From a checkpoint of a small transformer trained on Wikipedia: width 768.
Each number is 128 + 24 x the weight over its row's rms, rounded and kept within 0 to 255. Layers, rows and columns count from 0. Numbers have three digits each. The size before them is the row's rms in percent of the matrix's.

# layer 3 MLP gate, 2048x768, rms 0.0646, rows 0-213, columns 512-575
099:122097099138127176162119138158110144068117174128110160128151119089127104122141134121114118114137100166117134140127176133153146118159137108163122138135092170091139126111114137142126112150168085
104:113126136138088163129125106143167100113133146147150085143114129106108105137132092148148094140135124114120107114101088158132060127121143101101135155114121105113138152153118146122140125139122079
102:150126180098107118140148133181113123108179142125136092121180115131159150142108115146119142168104184098149127093153099116133125118125136059117117126117123138117130118127148121152196168156104097
100:111144130120112143125140131143157118104126142128133142123145108090122110142126107125095162109138169117107107116194152148125167149134119182121144137127179125161143109127144142122130103103182157
103:154100151132089140162148140104132148153131121218119072106127096115145129123150127107115139127124056150094103129123146163139148130178104128132114139099154159161110135166102135110139084108125099
088:109152127105076131110141088107158146146115176088104187138121116131157094142122145093179156102166114101145125141164118138119112150135182124151143141149105181124114133152145096132152152132138079
104:097113102136164115127090101161141167105124085121137106115112195093142086081148134148126151099138099144143135127113138106143127106153112136091120108161093130147154122093128141137162089154122131
098:155136153145151158132112139162109109127105102101153144153105132129108154117132121154168135109136092128142150133142155105157139136093146145196116124128156136132094149120137142118118151149113148
098:109135155139187156117132154174127136120132143121101074165154117103161177137134127150155139155105090119119107138093142138141155119120132096140135151163141116130123130122128107158102122049113133
104:142096151138083148106157150113119077157127127129114140119114088127148122087080132131114087160143105128156120096190126162097155112131136134141092099096149103160083106107094122129134131141121118
106:148152139164135134126130118151172102111108140072133128124116131113149118138123173146120091123152144131108120120134109093133158112158105147095141079115088143126129150115106114150091090143145137
100:090184120152114135137130128110148094144147142153134142143130145130151124170156137140125089143127110159138134107136108120125138131157166112127098212135139131123117125149082177113110137114101135
090:122090131147146143139133175140133092118131115164139102127156145142111112090124166118117103131150100121123111133117159156133136076135172163148138124152141189109085128158128097149134126122135104
091:128124104116118115129156151148137131137166097104105152164137150103157127141120122094100123143095121088136158113100142132130111163096097076118128120122141125145137140113084113154117145143119113
105:132148174141133134123152131081155143109106156137135170141162133157083110173117140166143120144141126115112109131136162138141129110133157144087122101094152135129134124167156148125145112138140112
094:147123173154120111137119136148136158153157125123108162163119130163135148121086113114094125110107145140133118112111130155106131118127108110142147099154118129119111174140158134141113072158124150
100:146102174113106150119155103159171127115147104141110106128084099117126078113105122109153144174133105164134113107091125122095104129128136120159137122142132123163101112137146098129126105123115077
101:133144108138150179118088126189148099119132110126126093111149114177102128113098098108149085117118124123099064148143149111091107114148136135131105118090141156134130069092142113178132132148099142
099:121081156121142129121149122139137100152137103117100093106163122135110138166105100132131064122128096145104152079139113094125141121142129101132152108132105141109187105127134128125124106130125105
101:129127153142153160108113169145119108105171143139169159130142114167161089107133168144117101107115164113101134168131126147082088104118128128095132163159126138152108138038175167122154137092132126
099:165119162140111110117163118123112136121078119137131111129084160150104135130112160149155147131103092136070124103075111159137128138140143113114111114113107125134130089114136085105178061127143109
096:129133155165156148125161100128095110104108150120131142158179079086152103134122137147109134126141133166140172146137100140157121130189157131147127099162100159124131180149107097143128093136134133
095:152067088116098147098158101153128150138141096129141156126146101131146131133163105111093146133084148161182052131147131131178121082149101155103086109105136090098121118142129163121098105180108141
102:118110146142076122120121104122134132079111149105141122134130147178144109133102122136114143138162151080155122140117122159131130156121128152160091077108142105089151097145097171106112122130161109
098:107132141140101111100143179132146138139100147176103124130164139105105159134145117122155115160128092103106115120164127128088125131111088116181099119119162141097148127125164175140154114131114094
101:153125119156127156156119101134119113134124079128084136144143106144151148119139146153164102114178105121097149152160102113104098135171107095089098169114115157147136123116117078156134118171159117
102:162174127125160158154152108162136086156153126156095138126128149105150118086139104101105144126178129106107125114144123091123138172097106094159096086148110091139144138132082159139150164156139107
102:127132122110099139160160134135077108091109144203164093159086112090130104124106096118125167162122140174092160152134158139167140096113127135135150156136132108138167174133088130118123113114117121
101:137117174094094128160142133099161156159126090114155091110107117091103158144125103110141093084130101162145094126148108124084089145114133151134128138168119143136105126084146075153153165092149131
096:104089153171129132151088123108118118137123129135146165132146116089140154114145111173105188099111106121137168146119127152161142154096133127176146187087146099176157166106092148131105105119111109
101:107141102122140096130088190132140113125134132149119104117152121133137106126122162160133135116115156144125136094123140115116155133135110136115131116139140095173111130135153129128162122158133132
098:101133156171158099129162114132135093118116139095138147146089172119114066089212106164110150137120113123171120065136089078139126120162166133150130082120115126104112154132129137126113099112102116
098:137140137145103179078151119116156125162158172147083173114120105124149079068122156105110128137148112150095139125131155091102110142090114146147083090124136120144093151143147116158146102107139115
104:151106146114074173128128120139118140120173134087116132110142092086140190112125121117127152115114152134152103121102121091143113126130117109046130137127087120174114151174117104090143118148127127
100:126198150075142174121161121111122158105107136134125125132136122166138109165143132112131152159095081121124098116079109149120188121154146117123145129146144114144118096113153130110104081130144128
097:117098146130105119121100118144085173157117122115133156151145110149153125162157141152109118122116108170089144101168094104127156084142152109152085121113108133103117173114171142125157153118152104
103:090113096120116099166137164174159171126150157096123152105134135154135138137123117121129114141153107118150160131131105124108107147113125136120092104119126116119153138117102146131130127104102138
097:145128135114118150177110106125067125085109124113114164161126141105118131123107118163130157091124121163138134146146163112143144112143137113144108126102157148122143119158133105151090133096146144
101:115146138202102123158118145144120131149119131151113161103082121162152136135151119140144128100121093141166117120131140126158113116113172154076126152125125108110100176126160157164204124162133117
095:082131089118111110171152121155137139089113122145130142150126134129106089144120109140155126201120149117126087135153090144144122165148144105110140145154132167125116141149138102166167119163171139
095:150107164106125155131108132158121097118149121123086080127089122152159089122125130136114126141133128117134130142119153108100103136126128157110129128172137155126121162099183119145127123140106146
095:113134137128139163131127105124114124090138082147147146108095159133116093154093131110154157096156143078131122115152112115118155135127121119121119126164116173112111110143135109142120125138104069
095:174174117174090123156134114161114121123113130092125147188123110114161155119169103120148126128135101106141131115144126109161085115085134147122138101112205120099105176145101138118104106102104100
103:152114119123149137111168159052145164109109112127119123148161131107109135123143103134166119176128127158111147137135152118114146088087160155125157127104121140134162141105143114140103173146117126
094:155120080110129205149111111123097118139156154111097108123108121140109156125114117148104127114076117125101182143144112119150133102118093149080113132124093160138144108154070115122112135095139148
103:149118140150117132149116114117138115131156129138120104131094082098120124133114152090136085152132129117142127135153103081146143097126095114113128107126158178150171121118148127157112117135162187
104:120155133089098108157149137124198117115168123139116117125111146138128096151129117142129132131127107121151132138126131108137132116132109122146114150111146117166103109102155147153121149107124094
101:124070175080152118096194107136131171131105170157139126180142091108133144170132131091131124089130139140153111149122124095102124092101117143134153123185115115143132141105165130143147146126099125
101:127108165150083112118092109090128123115136135148098124126092069124123116113182136120115140109116136119159122118101114143147075104127109138132126093105133131132124151123093145108150137122113116
105:135178135097118148120155102138126151126104158137117141160126130168116121186121157147160096133096101142107138147125133121131081122138122109128148124157114099144155153105115107094158149161135100
095:140127139113148113136130132099117143133176142163118106092132154151105126115107139157144154160150112141097136162110140132110145152126125130094093065138142130154157144113130154128123107140151122
103:101164134145140087145119092081143115117147179109123131088093111093113157128097151104130123087113098095143164164143134117136137138143097088122131144130146118113141140140179155106077127107124129
101:147103122139107126101143110143145141149141143186123134159153106148114147128098132136126108114147151127073098099161099129147146150142100098107142146128135104146132129158134121132100134094116149
103:108135143161116113146123166137145135145142123157132139106149081113132096096123136124123168145118118108125120117142140163163108139121123092133128170141160089147141126094121159128113154130151144
093:125169154136138145106112175131121117103151137127129116143173113129079107110127122093128102139117061121141131158126161119102108134118140165115139193094139118152126139138095152106147076094123122
097:182140132124129123108111093126123140116092154128121117118137102116162113110136150127148141143088147160165150118136113122094130127140157127116119160136118102111129154138137118111163129136155162
099:162161125150125131101132113122116098124095150070124142120143108118111177132102097114129137131074158105106092094145141115120116119132128118122140141107100139116115086167185120145127129135115134
106:133118143137153112121121133131096118155133133123126141125096076091132149131126148084141089144121056141132142109094118061124114114128128133107175099124159093180130122122105087133103131135124129
099:125143106156110151135140119115106094120166158112137103118104112109170146110144133092121124111151111172081104130142182122135133089116140110139170102155085104127126128181134141141145125126114166
102:147157139170079132133150110160148098104119127125115122101119170117155092142120104128139112119095134099139141152076110061140138139107098154114158099120124128146169118102119090102168120082142163
100:121136136135164117135098082119102111113147145078142104105131119109128156099117156127137152150134111134070176120150107134129148110158137126134097134128102082152114124128136161111129140144121109
097:082103152145126111142152127108139141150141136146134138108155121130116083130111154112154151096101133128154107155187133128144078163137143123073123132079120148107143108143096105134143163094118138
104:086149110133112107143111086150121116133147128118118160060126148133199086095164112133132079149131117128121140083104136146116190150117106096139160137122117119116117127165142097108112119109106157
104:119114125142164124109140158160137100127157133128114129111122138131110104114117142128117136167081168136168143122095139131128086118145150173128100132158084120120130107124113161131145128127162146
108:161152130160167162131161163180132128110126114128124169120111152149097126196110136115153140119085128115138109119114132111130089105121141103146140152121126148135108117134131095134180127135129131
100:131112107144113128177107125150126137117105158135074149131123134143138094129136158159111127133123169191120105121133108132120117142121112133150154120113111126131113130152139086140154173083124134
099:079143126119114121125079120133124141143083158143121115131108145152121114113112101159177108113127095095161114140066118111146110103181107104164146075133157178111138166106131142137096103102178151
104:145154124126123135156093138145092108139079114121117108136147137156142145127140148126152131150101103131124128158167099148140149149173090111097119131121140178105165130154119141146146099115115128
100:101163110169156148082108157152107139106153118097138127134176117108083128129116127121092125163134101138075089129113142084131117108095124180105159114148162123153169115081174186113102140129130142
103:088107115153138138149100151170107103103139097100139135124122102117128118132120110169108124142125108112123118116129138120123124132145120157125134132135096119120158129108148117114174110123146164
101:127123179117071157123157128110110050184120150125079086136125128099124110168124142115112135155134113120131159121147141165126131109097110078150140122108126116137102137131143139102086160146130105
092:127136158120137104178125104107133137096135085122122110146097137155204128089164109110133152175126129129131097147091143132135165148112161109120086128124117151123095112144129110121124149120116110
107:089152122130124087186142133113133099104108118148115135096128101141115152135126107121092147135194139124121124132094136122135178167120141124090146104109123147112178099125118166170130131153075098
106:147140148137142132158101081120164142126153123111085093137116148092113116144128111141118178097083120135131145125108098123111122101107090150148115129116144133151164110097135140112152097115125125
098:132110148132139127145170137127083143125119144129111160085152154118090164127132135141143150111125106153106127184126104115145160134137101128144141124177140103096092107141184105165137166093153113
095:142107145150123124152167181124139142152126166102136172139135128141184128146146119115142167176082081158128077074111126157095151133149153143160133128123140101100136100108128169140138139187097115
098:120138101093105130122117148088100138133148139119129125138139088118121162119160123119099183174114145117148135180111132101130094129145094086071113150133069141165131151161150140149086157152140102
093:167125141136127150092140115122115109130163104158151085157077165089103096112134150097137146126146136119174137143166159099119130081094083116124124086150121100114167116200161068129163140143089122
106:124119110159107114150140132146140121121136093150140145127150131189103147122185149103151161113150160135139072161112141144117131101143067133109075108153138120126141148131123129131109105106163128
097:091153115145139121126149164150121159115115135144086088133088127137139143094103114170129137119187133133121123151123129111147153095079115142146112094177105115113165105132124152117135147097099103
101:056106119083115097139081117114145128120136136127163104154085123082178065100106120137166138134127109094154110093138136116150100161121163147124123115140112138090187090125140077192116123118130114
103:130140095127130125156128099114104147134103158113184083109164112125141142101107157126138156119145147130156082126129118166134130160195165121111104118118126126124147131084113139143111091115154094
104:111134103139091104138154108124140145159129135154082161122115123069155138163133174143170136125153124140148153120129118098135120069104103110182124051151118101110121099111090106107111144145143136
097:167141126126086170144134125120112177105132147087127140131129116130122124140130139145103158154127151078141136155123164137142132102119129154137147153124070133111113123089143117134117156143134103
099:112109100107132140112187122124124084122145110152131101115132123193141150135143119094093138135150097073172126107134138114100123072081113151099130129126157124103158159130116140090113145161114120
102:147112117127145161117090108134194126097131112115073114135121054084117127128096094110132142105132097123102140105098110131130122128116154098140120119130104091172105126197137126120087097152147172
103:149107130152098145103079137170090101132137189147142103172085143108145136143114174115158128077121115092108084109125104077125129109110102166123108118120118092164110106134121162141117147126111125
101:114108108129122143113093165132135105125140076110123140163140116123150161102123115104137156113156118071130145153133161124092135111141070086142119129100107136107155119137130115138142106085131121
096:177089132139127137136155121136121124113151156147093125114130093100154121102121109126150132141155100084100159144142170121159125105110165132110127104117114078172134146139132086089144082100128154
104:134126137149131169134118142117132125122069116154084113135160110091167166112143092103123151134156139136130138129136118125141157150158130154141149107084146085100130144152132199109124160087113138
098:128148086126117111126151167141151131111126128114175151109149118157105127103086148098150091126137108109132136147137121114116092162129139110092124130112140096125145101128107126159099116158124139
099:102120097109108136126101124095099120158139135111140160145116141116098160117138131136125168132164159124124140103117178116124146123096142121135091100118118133097087097136146115149146114129142153
100:120102144189146128145110123092133101148148104139095138150096127112131142130087151157146114118163104121080128123129117092135171136126123144172124129120134123150127119122125112110148135144108158
095:115122155165094115125092127162104163101129095134127175131133112128170113140143148112095109134098102116161116103122125122126110117128099127091127163154133116104113112124087140122119159195055135
090:123097139188130139124125139136097171153145157146152161151124139131154146102149103121157119110110143127132120133163151095112133121096144150113130080104169169146125158142105149116105121112144108
096:100130109160140182106122124134121101118095146106119122151122105105114127123142056133161121182136166115121129130108156085086160120096159169120129139071148138110176148127134130150152130125066087
101:123124116136112128119138117112112138150110127166137147096111081126092162118111143153176117192117126126141155110112174119151155128114088171143107121142148155140120075112123140111097092125103130
103:149099098123127143105136123091148139092105101147133155125144145128128087127123150113120116148108127150124134144118121142140135161115105096122106129091107092141136124140125129107135108153115107
106:149170135141178169117168165139089147176116105083113142155125101145161127133139095117142116120115160143128150170129097155168120130141113145151146143158172155097136149120175148158125128137123099
100:103147083124157130131106111124108067142135096074146115141084131119129073151102099144140177147163134148129124109133091118122139101106129113111156134137128126101122193116116149129087129111194123
097:102169126181098132157161143100141110110145133128123108101126147086143153133071108118103152097174113131182139125112114113112106156125169172121154159104109164125130168136130112103136181112137096
105:143137137117166122140130133152162094122096102118109151147132148100153093135089119123122084126096154127131117135098161127092106176140136143161126118148134159121099106134130133140128112152168090
106:129086159119131133134156139143121083134130159149179160100145168158112104130174123139142109164105064105153151154170157137128158108109123153124136124097154114143173188085163190068074124122096155
100:163119150144174125168134100164142150102155124163093134130118133143122143127144119109140118122130061158178151118112129128115114141149178152105102166131090159134163132124139139155169114121126140
102:151098132135141088143133151133135099141131114149162104142108135142140137108155113109129116123150116122148123163136138161116138147139114162155126124140147125152130129110145103116126109144108127
097:117132155149109143138125097127141111136180125120123086107143105162138119111174146127124144160092165125158128108120129095145122195101076153112176089162113106140179128140133119145107134127140130
100:144165166152155145132164174109107109125186140155120149153118142093136132158105117153127120106138149113148096153176159100135163119138147149133126120126165108163109139141117177137118127195127156
096:125152144150120123126111109120089139109158141094130138123163107142185126142131097131166133142089091133164122126160125112122144152145124137124173144124136082083114152147146098136125115107138094
096:142134189078121149165114104124156087122147148108074111166133183174123134130187137153147106156184151127145142099112094140140079159099134129131108137144100109145160139141109159134095118147111137
100:108106114140141174083152133122078114111146097140125172079131146143144128135127111130151101124176110116157134123115139112115135180109129121107194188096115128123122114118110183135132158092058132
101:108101154155109123115125148165098144121106147161130142121125181155126144071092140118091134145132129090137129117127153121146132106126174143123159149137086093121154112119097127122206156090102116
079:123129132144121102131107105119093157154121156125162118122171154154156120137107109116167140130139121116137100177131116079129062143122149126106108143093128144145142092147075098126117135128097101
097:156121150111100100123136167152117111127182123102160130114153124132132124109147090143111117148135120158120117119114138127112126106103150095140171135096124081110193152101117153153117113104108182
087:055118151142099141135101181118079123106163135151119085122135105143183110132067150128145107148132097115144134168123173135096080140143137140114114131101122107110108125111148144122113103122123098
099:108151111138160144139130117117092134141127152129094120130126140125141108161083114186164104138149103130140140056142147151102166165139103081141109099131097078183130114112163127149146104152173134
089:136086147128129159160120127132114080137140131163117119128112108128088130139109121131141135113120160154154134080135112096162133142119171126161095145184114136111132149106121130107160103158164137
106:115110129095116106152118149126142118115151128152110115119148102139118142133108064102120134130145124103117137110109150112133142114108138130145176108101157151135126162152111153124084090119142139
100:152128154131110143138104137126080116144125123130118130119134141115115126132152155108131136142093190139155138115158147079134113138125110164151086076098130115107111113122135174118145138140141105
101:121132166144115124101131121149145129138114111102101123113073133163170143118117143161137120163156074090120114140159157093192117141107125090132125138139155086125091139101131147124161151095167102
100:094154151109142149121130125138125139126131173153114096099171111122113106120176102146158149101109137166113134158159104126127129118110167120146140128121109145105129155137117123176156141126137131
099:117118117131147166145137125155151134113118079129139115078166155115134134139086129120123083117109115133118156168129078133152152098086136142120113137165111155113154122133168112170085137137110099
092:186169109149151119146143145097148159141132130162118117115096120137147123181115115150134119106119092158101119142124111129147094137133125106114125101111114098122176141137119141148116157133146141
098:134137086115177144138144100163121097112183112127158100141149158112152142080096152130140147169120093094073161115174136115135122159094133115093133143104119141157115122145123148110127155119120124
108:136122116097125120141093164079155123104148127148147085103133112136131133119101139138137109081142129151115119102129107124123111140149124108173095138144140109112140093149191122108131131123150164
102:113103112127146140113132126130092127126120133091116175161123087119135138125115142126155122102143052140133148117114107099159166141153125124136109139082145134172062101146145079082147146143152133
100:090176123124170162137083127125122153126131082158144111121148150096109154129177184134109131123111148115148155162133139155083139125135169162148132131108098112112178104159146148093128081108151136
099:135158076130089156153154132103139120098118134125130090143167093101159151139116149133143151131110131157113110114074112094144149152146123106084136154123138159133159146112117143180135120149131106
103:125103076187103158143141088138129151104089118094078142145141134084127101139105138069110150129120134137090152098166134137137113108170133138108134152109117125150094151108159098124121145108131116
092:138117120118162136106097110099119102097090136124155144158122101124108150106105090130138151126130138106140155130162120123138114176150148151127121139111098121106119130137147131151165159144127130
101:163096109155121134130156093122143104120150138145138158140097114119129145115106139135104138137111077153122164129102118140116144126122114108132178127107106122092134128141128132136138148154137100
107:119120103150144137149134143158158156146143134154144108142149105150125175124121135136125097155145128159127174093148123139107141129128140101102117153126122125127150094125121115127122154109164124
104:121114104113131149151145164102127139120110168129129117120109130095128142159158123124142127111113111140118118155141118114110108155129113144139140134131100151119112149123071125145128147123074144
101:157149158086108114118135130126137140158128127108103114153124131076177087083151139077143117155097165110112126126106143127102116116104133130132105128109152109106127120160103131124158127125116161
101:106102127098065153119122119063182095119116110119156077139119128112102156169098117133129113141126117142142131169177125131096167135115146091143162148117155105142114131127150118103152157114147146
105:135122151138125088108176143137102142133113157096101121138181119150150153126139144087129142125164123149139139102167170126099104160137098091107165131073123104097127147135112154109118163160185111
102:159114112174143146123162118161097126175145124078115079145150114119127091142156113129156105102105111155126181113153099105167129121106126100111128111137148144115132140116125110131129119114156131
090:150152158068092193128097111092142157121115093140126142129107124141172078165119136117150113135140126102131137125114115135124112086124112090100127112143166154131120130124147141124106156129142118
098:096141119131120152123099172119086085135148132125153100106074095080095173144153160127108111115097128106115046115080092133111157105112177146113179107110114098111146147117145112167086130092120135
104:120126098119172079138098123126114157140083132129172162120089106122118135132139123105127133158133152111129175137157140135128131096136128133070112152117170088162098154104149111110149114106142187
094:106158130109126122172096166142165120125121119148105117118185162151195117088131124092139114157107098123133112169170143111122125098126112149170101101091156122135126139127130146111135083138112121
104:151146118086136137161106149141174115127119174107145100127096164138152089132163075126134126123160136118105127150134115172158127133122148099122099093111128094122102113074090105142173112155091182
102:097082121115145169116137169087149127084125112122111104156112119138138132137102118102109105125135100119110137129103133120130123166164150162133137150090139130158115170126114110126108082114124078
092:117141164107147103143154094079126112122132137148111144151089130114135108145146129211153116156157090130120140125103117110114170093147160118114135120110159146134090116129108121148127165125099109
100:098124140155162154108167137120155107126118104089138119125129120136125162111142098122165126187125078173163133085115121142135089130095071140129096111166114146164146141137126109160113186104102115
101:124154137085128137130107112143123114150136144111178136068145129072128101143147129126112085075125125116142132166149119089137172087099177099130171133113101125120136178120158119108119101124149110
095:120084144123121129129119116114139158126118085166130123123142133099100159158112116114131128140095154098125118128070109145087138110159161106131142112155121090145113102157141160106156110140148136
100:135093121134161156146120123163107147122121151161158140118103121121145098153115112170124121155108147145124081113163125117156147101074116081127126090141118141143185154139120143154117105154138150
103:161152113119154139175135130145100123098130123141121138124126085116072128131143144145165105173143148110147096110118135104091135162133179168128150106141131132154122130121153097112125134120091114
099:112121110146102128121107114167118161134148117091102087128089097125153093113141168108124141137131097146138122104087154111131098126109118112130125129090100116115134123104121132135122144157131145
102:123131176136125108094132142138153127117135193104152131109124122164140151130089124130121127184135127125197126137159147128119173166129108074142130137115153111116117129143116164114135118107067125
099:177169125130091102134147134147122115137129154143176139141146142090120168143118128121130146105114163110132133115134145139128107146148156097157138142151153156150146100080124129110134129170143106
107:131109161128127159158140160105138165131132185124127165122095122128122132114141137108120105134114083115125125120132125085129145132121108124130117143126150121097112165138076129137115140096178130
096:087165154107159182104144105110095124157139128097098086173085083159109109142117149101102100119137138143114127141163115104114104103149102139088125152119137134143137123132116169135099126129147092
103:161130144133165132119145122122131143093130132134108162112119168119094110116147120132124132091153123145134069129144135143118103136148123090081125098156143124128185088140157155152097128114092114
098:125146076109099117167103136143103134107166158085116125132124114128121139151142138061131133152161148098120179158125130141161107145095141142106111155151134123139123098167093113107128177104131162
087:119113106145155142142128099107121128144166152099097115145119164133152136110125135108131154121110151173126125151141098105145137126081151113118154136104087138122101105136137152125120073116141095
097:117099148146134126138106114126112153094129122145180132167151143117157130104132070109127140131137171073104138132137105114163130152144113132103166151084126120099120133121158148143154135151132127
097:103117140150099139148140191144127118052081155148177144158101138114127146145149143134102147118176104177145138138081149155128140133175190103099161102172109124133145130121127117108156097126126157
099:138147132163174136167118097183113127103094132116115123125078128120131145151111147157132146088154114164135121147115162142132105127140138148094190132099116095120089121153123130127146098106140135
101:136104142128152189122090098127145148085145133165152111145094140072169152143149120185079065135147086140130131143155143139105143166107100118126084171113155157111156136117077111111126078139133089
094:153130165124110131156100132133137130109160140123101125130084144110084143121083156116127124108125098091121088100197114138121166120130097089144152100145161151129178132130110122133148071173144118
100:150135131102115116147155101161150123193118097125134163098144139137092117085104130161118156131102115104123131092118140140106140155141089112149100117124100105139139092089136120152111119157134145
098:143129121115176099122123117150120117146132149149049163127177129115167128119127100110125152142110132116130126119129144149121162116106074153163116130132123110137085148116121103103069126178099108
099:123127169068163134131166111124105139106148105126121065113126117125102109142126129144094119155124144119106092111080086122135138121142138138148114129146142111131111102136148168115165081128089172
101:162100113050198063125145109120083142109177123146158126135127114127161128098136110168069111149141152127128125188102165132125158123140117101067083155164122129153145107154137133123158132147089114
103:132153118131177137177098131106158140150108201169102156084141067104120175121110153123144100148132084135130104084149140112093169168144120134161134116139157167092117109152124097153091112152130135
096:115153145130153116126164127075152126149119120120136129116095089130135149111117118144116086134104110153144131096138104180097118132095113127097146123134136123152152147129087135149142167149138075
104:115113126154108154155102149157110111130148089105123147137094154131147119108128130152164131107132124116117135125076145129091148117116114115098116140131194124095130137118112124116126149134131095
104:084169156127119125144111114116123108130151100106126153138116120144088094120104085122144112105092153181144148109093149096105122120128114136128136134145134163123106101126118145123137130150152109
102:088110144116174107164141115151119147159058149126131134105169160124149124141154165137132139137139091127117083160134144086121108124110139138120128129110164123165143159123122131133116111152143114
105:152117143131155143139124116111120131148122134122141109180155154093124105131136151157150091104118111137108142149156117107163117120139165118138140102109103184131141139177103173128104142142141099
083:149139104121103104111123169160133123106138139122121150147103103111141096117107102078138102119190139101111153162153121145159124137137106110160128103109122075128113100134130150142112132139125134
100:108132138120090152116146127125135164127121133101115102115097163100167136102163103146098111110152151170133173135164135140110144124120135079147157156137097130115115106160129083128123141100156063
098:140124141101123188147128151169161135092149125135161139153122104109145108122076126137144126125132098169145085124152110172123106165110150117127151139135095136143144157152163123099107123079111100
099:111110113160163124135145128096110142145158177104115149160154099117121130118119126136126149120138130101138144135158164087132076129149109167100102086118133130138130123067133127110179137144107165
096:131127113136142111113084149135100156137064152145175121160124122108130156138097129154119143122115123125155152113142124135165125178095139135121161130175120142154135107120109127111101144169175087
096:101122137142117172142080137133127127148141116118145099131124120158133116149181089091113138095155065159109116149134124161181143150158112114134144135123119124096198151087151139103141120111157137
093:122113147112154165119120107135159141087171137132088129128121123112079143080137145124129103134117160113132141107138171122178145137124125126169081127129149098098145134123114156140160145104196111
104:116147172123137121143110101112113119123138153152080138147131176120117139110133167131120136102152134091156148123127150097105127201126180154112151106131119123110110113112150153123115125138114124
104:109170139118106155158137124106140164124106129148132164159087175097095127114140144114137158135103130184103126150147155112159106146132160127133125141138142139133108078132114119134087127127111072
101:124127121106147157139190140112156113174111156133137117169138161117176114140136118135136144149101122143139141145174170113127127136145126152120122104127102166141126143111141117139160145102098085
092:118110109127124097051129131146100148158140118136139123169126073141135176103168125134121132120131152076116176138147124121178117128136102118125110111119138105112114163113114135143118151160166133
104:135094155084097146123147101155164158148118130098113152170146160131136108078127148153130120180134179131126082094160149104117118105172083124169134124125126095174143163107099148147091136129118108
099:140153123155088132142120088170113101129138138147094128140099138126136089111127128130139141158095128101143128129117150131099171123129148161103110151127087134106177106123130133108158154138128180
099:185112116150140124154162135128089095145108123095107177102154117097151165063149142140183148130101108082128108145142127075125090108128085113173143132138106120135117124102121100104119135117184120
100:135150140152147116091116109116146133139080139126099135129076136111154122119135116095104131127118108127109106137126127075133082133117127136096153091135136148103143152109170144147111133145138109
098:095091152120154129138115127127166137104079123103107144117129102137129098102104145088125128120145157148151144112108147090133145131074096107143142138093130089122140172126149121147114149113097127
109:108107139131113084102116138118145153134078111112146147130129137146159127110148087125141124139156076151161164128111153168130149108169101124094104140093150187118152151096118129079148167111148137
099:108140126130128143120110090147152093127167145127154118117127123128099144104122161123111113087166104108148141122187150136112155095077113172078098185159112121129163090131127129133126146120159120
091:150143115151106087084148154080171148137146176160067101136132119170120101110153135172119118110124140135134113137121124053130098112076126102077108158100130130145135126131142117144096108137142087
103:100130164146097163135156122162113185128114136144129133112147146117070138140147146110142123099129176128148109140121085130121142119160104137115137112154149126154125165099153174142132149144121124
101:096138143087127143143114117126167143179105135119134112131090139129131082115136137164110090183134145141109139141163096110138130157136154105120110139187150152106180147114140135133116129142107138
101:099167151138134149116136096145144123124139069093174137096174108144137154100143143139059127115167084110158153126097149166106151144068121111131105130108145147158136198141156133129124158174165118
096:131093153081131172067152158111135145041141155124140127148083102126121121108089117114098094142160167140153141130081150092116100104084123090145157106129154173133138122111128143122127129142113151
084:105164083126156150094140133144144105140182106144117121139115166066138095119098102124168113112130140114099089143138123124145102114138107141110093086124102126158119127126083141093073077119095144
107:099148109082128131168127045151152138141158145115155133162113120159111117138167119145141140095075131087169068084107119119165086088134120111113128149140140144117129129122105147079142129130120098
105:121142135148148141106138122125112130120107139131135166098127112147094101112113148154148122143132134114096167170150122122137165120153169108147162157098126168120130111110125106098107134137104123
096:131144134077099088142131113102130115111144133161138103111123147154151156093167151126152144134087103112128126090168103175147154116141058164151134118090074097118123128146138093115136129131096142
104:090139146137159101166143125111118121151127153107088146134124109092134111121129093133105112144110107159096098124142105084117101141105124138236126127157110141123149103105153104108124108120109095
108:126129142130114117072136107125135082145111081126149168123121095187144148123128085051145100160131139176090145172164115126105176137124149104116120135089166108126140112155131130138119153061104089
096:124167132123101182122130165179138077100136147122103123122100162129173143084119104124125130100146149119135146102148134143127100133069131154101163117107166174135130127125129097158116121123149115
098:149138124192171141121142083079137094124141148150193123129100133151072143131126105145116120126145100122122136166104125128139098137125128143124158101106144101112100154122123155168103151179143097
100:122141086113098121144126130110173130119112120166118091157172118153141141135153147133120145140154129116193131132122165099114157111175132153131124125121102158146131130135126105096119102138149138
107:170123103115115168113142125150107126098118120129137101165141102125112126084106147086148124137140104132155138164113151118105142084133092147076131137132078090137149123150129069152112135147096123
101:128114154085142164166142143111127120106126175107146134098164126135151107127107129100126176102103131145191133116136164130137145163142166090056165142129106142141143112159102090121090132129089092
104:118141135131145140125114160078083188082145105119097126145118106139125141125125136148159167122149085154129117112105110177164120177165107153111143106117127150141141129148108097097100144109163137
100:166155126148117101169141158121144154099143102122136109150139158119106143123112097114114141134151144080107145155136101150116194144136117086115083097145153093135129125110162126132183130174133129
103:114123122162127112126094089136124142131107147104111140155090132102169147118141101149127116163134123082156093103130102117131110114133122134058128104112114161161078103119220088152109116148120127
104:156115136144106146158086111104091115151109145115166130085150107093127102164122137149124098104108121147108128115117127122128147162175113085146101125095075111128139141124134166156082174085136136
108:119161125138137134151142128138149132093098161113131102118172129150164169172157129103105167096083137098140150166111113104115113104090091167122114149129123169121113101151091119125114119088144144
100:071180106116131115098144128093174110127165108086113162141136092104149171109115136132119105141111136103112187090129105088125178123074065114114117136107152157106079120152104122122138169122110142
097:122134176102099109096145126125131100123141171112124118116132114131081146142127199138146161114091109118070115121105088117093118138118128159149088110106155193128109123117112115157120159131100124
101:160126144105152144155157165151119114147161149123121126055142127107139172159147146128134148115106160098172128170137101144113156092149112167123130141051080109150113124170110100128122088147151159
103:103098135150172153108172136127121134156133081107144117126129142130146134085108095144117102118074138160174124139179154101091103124080063141133117125130139137112107130134129094117146146155097113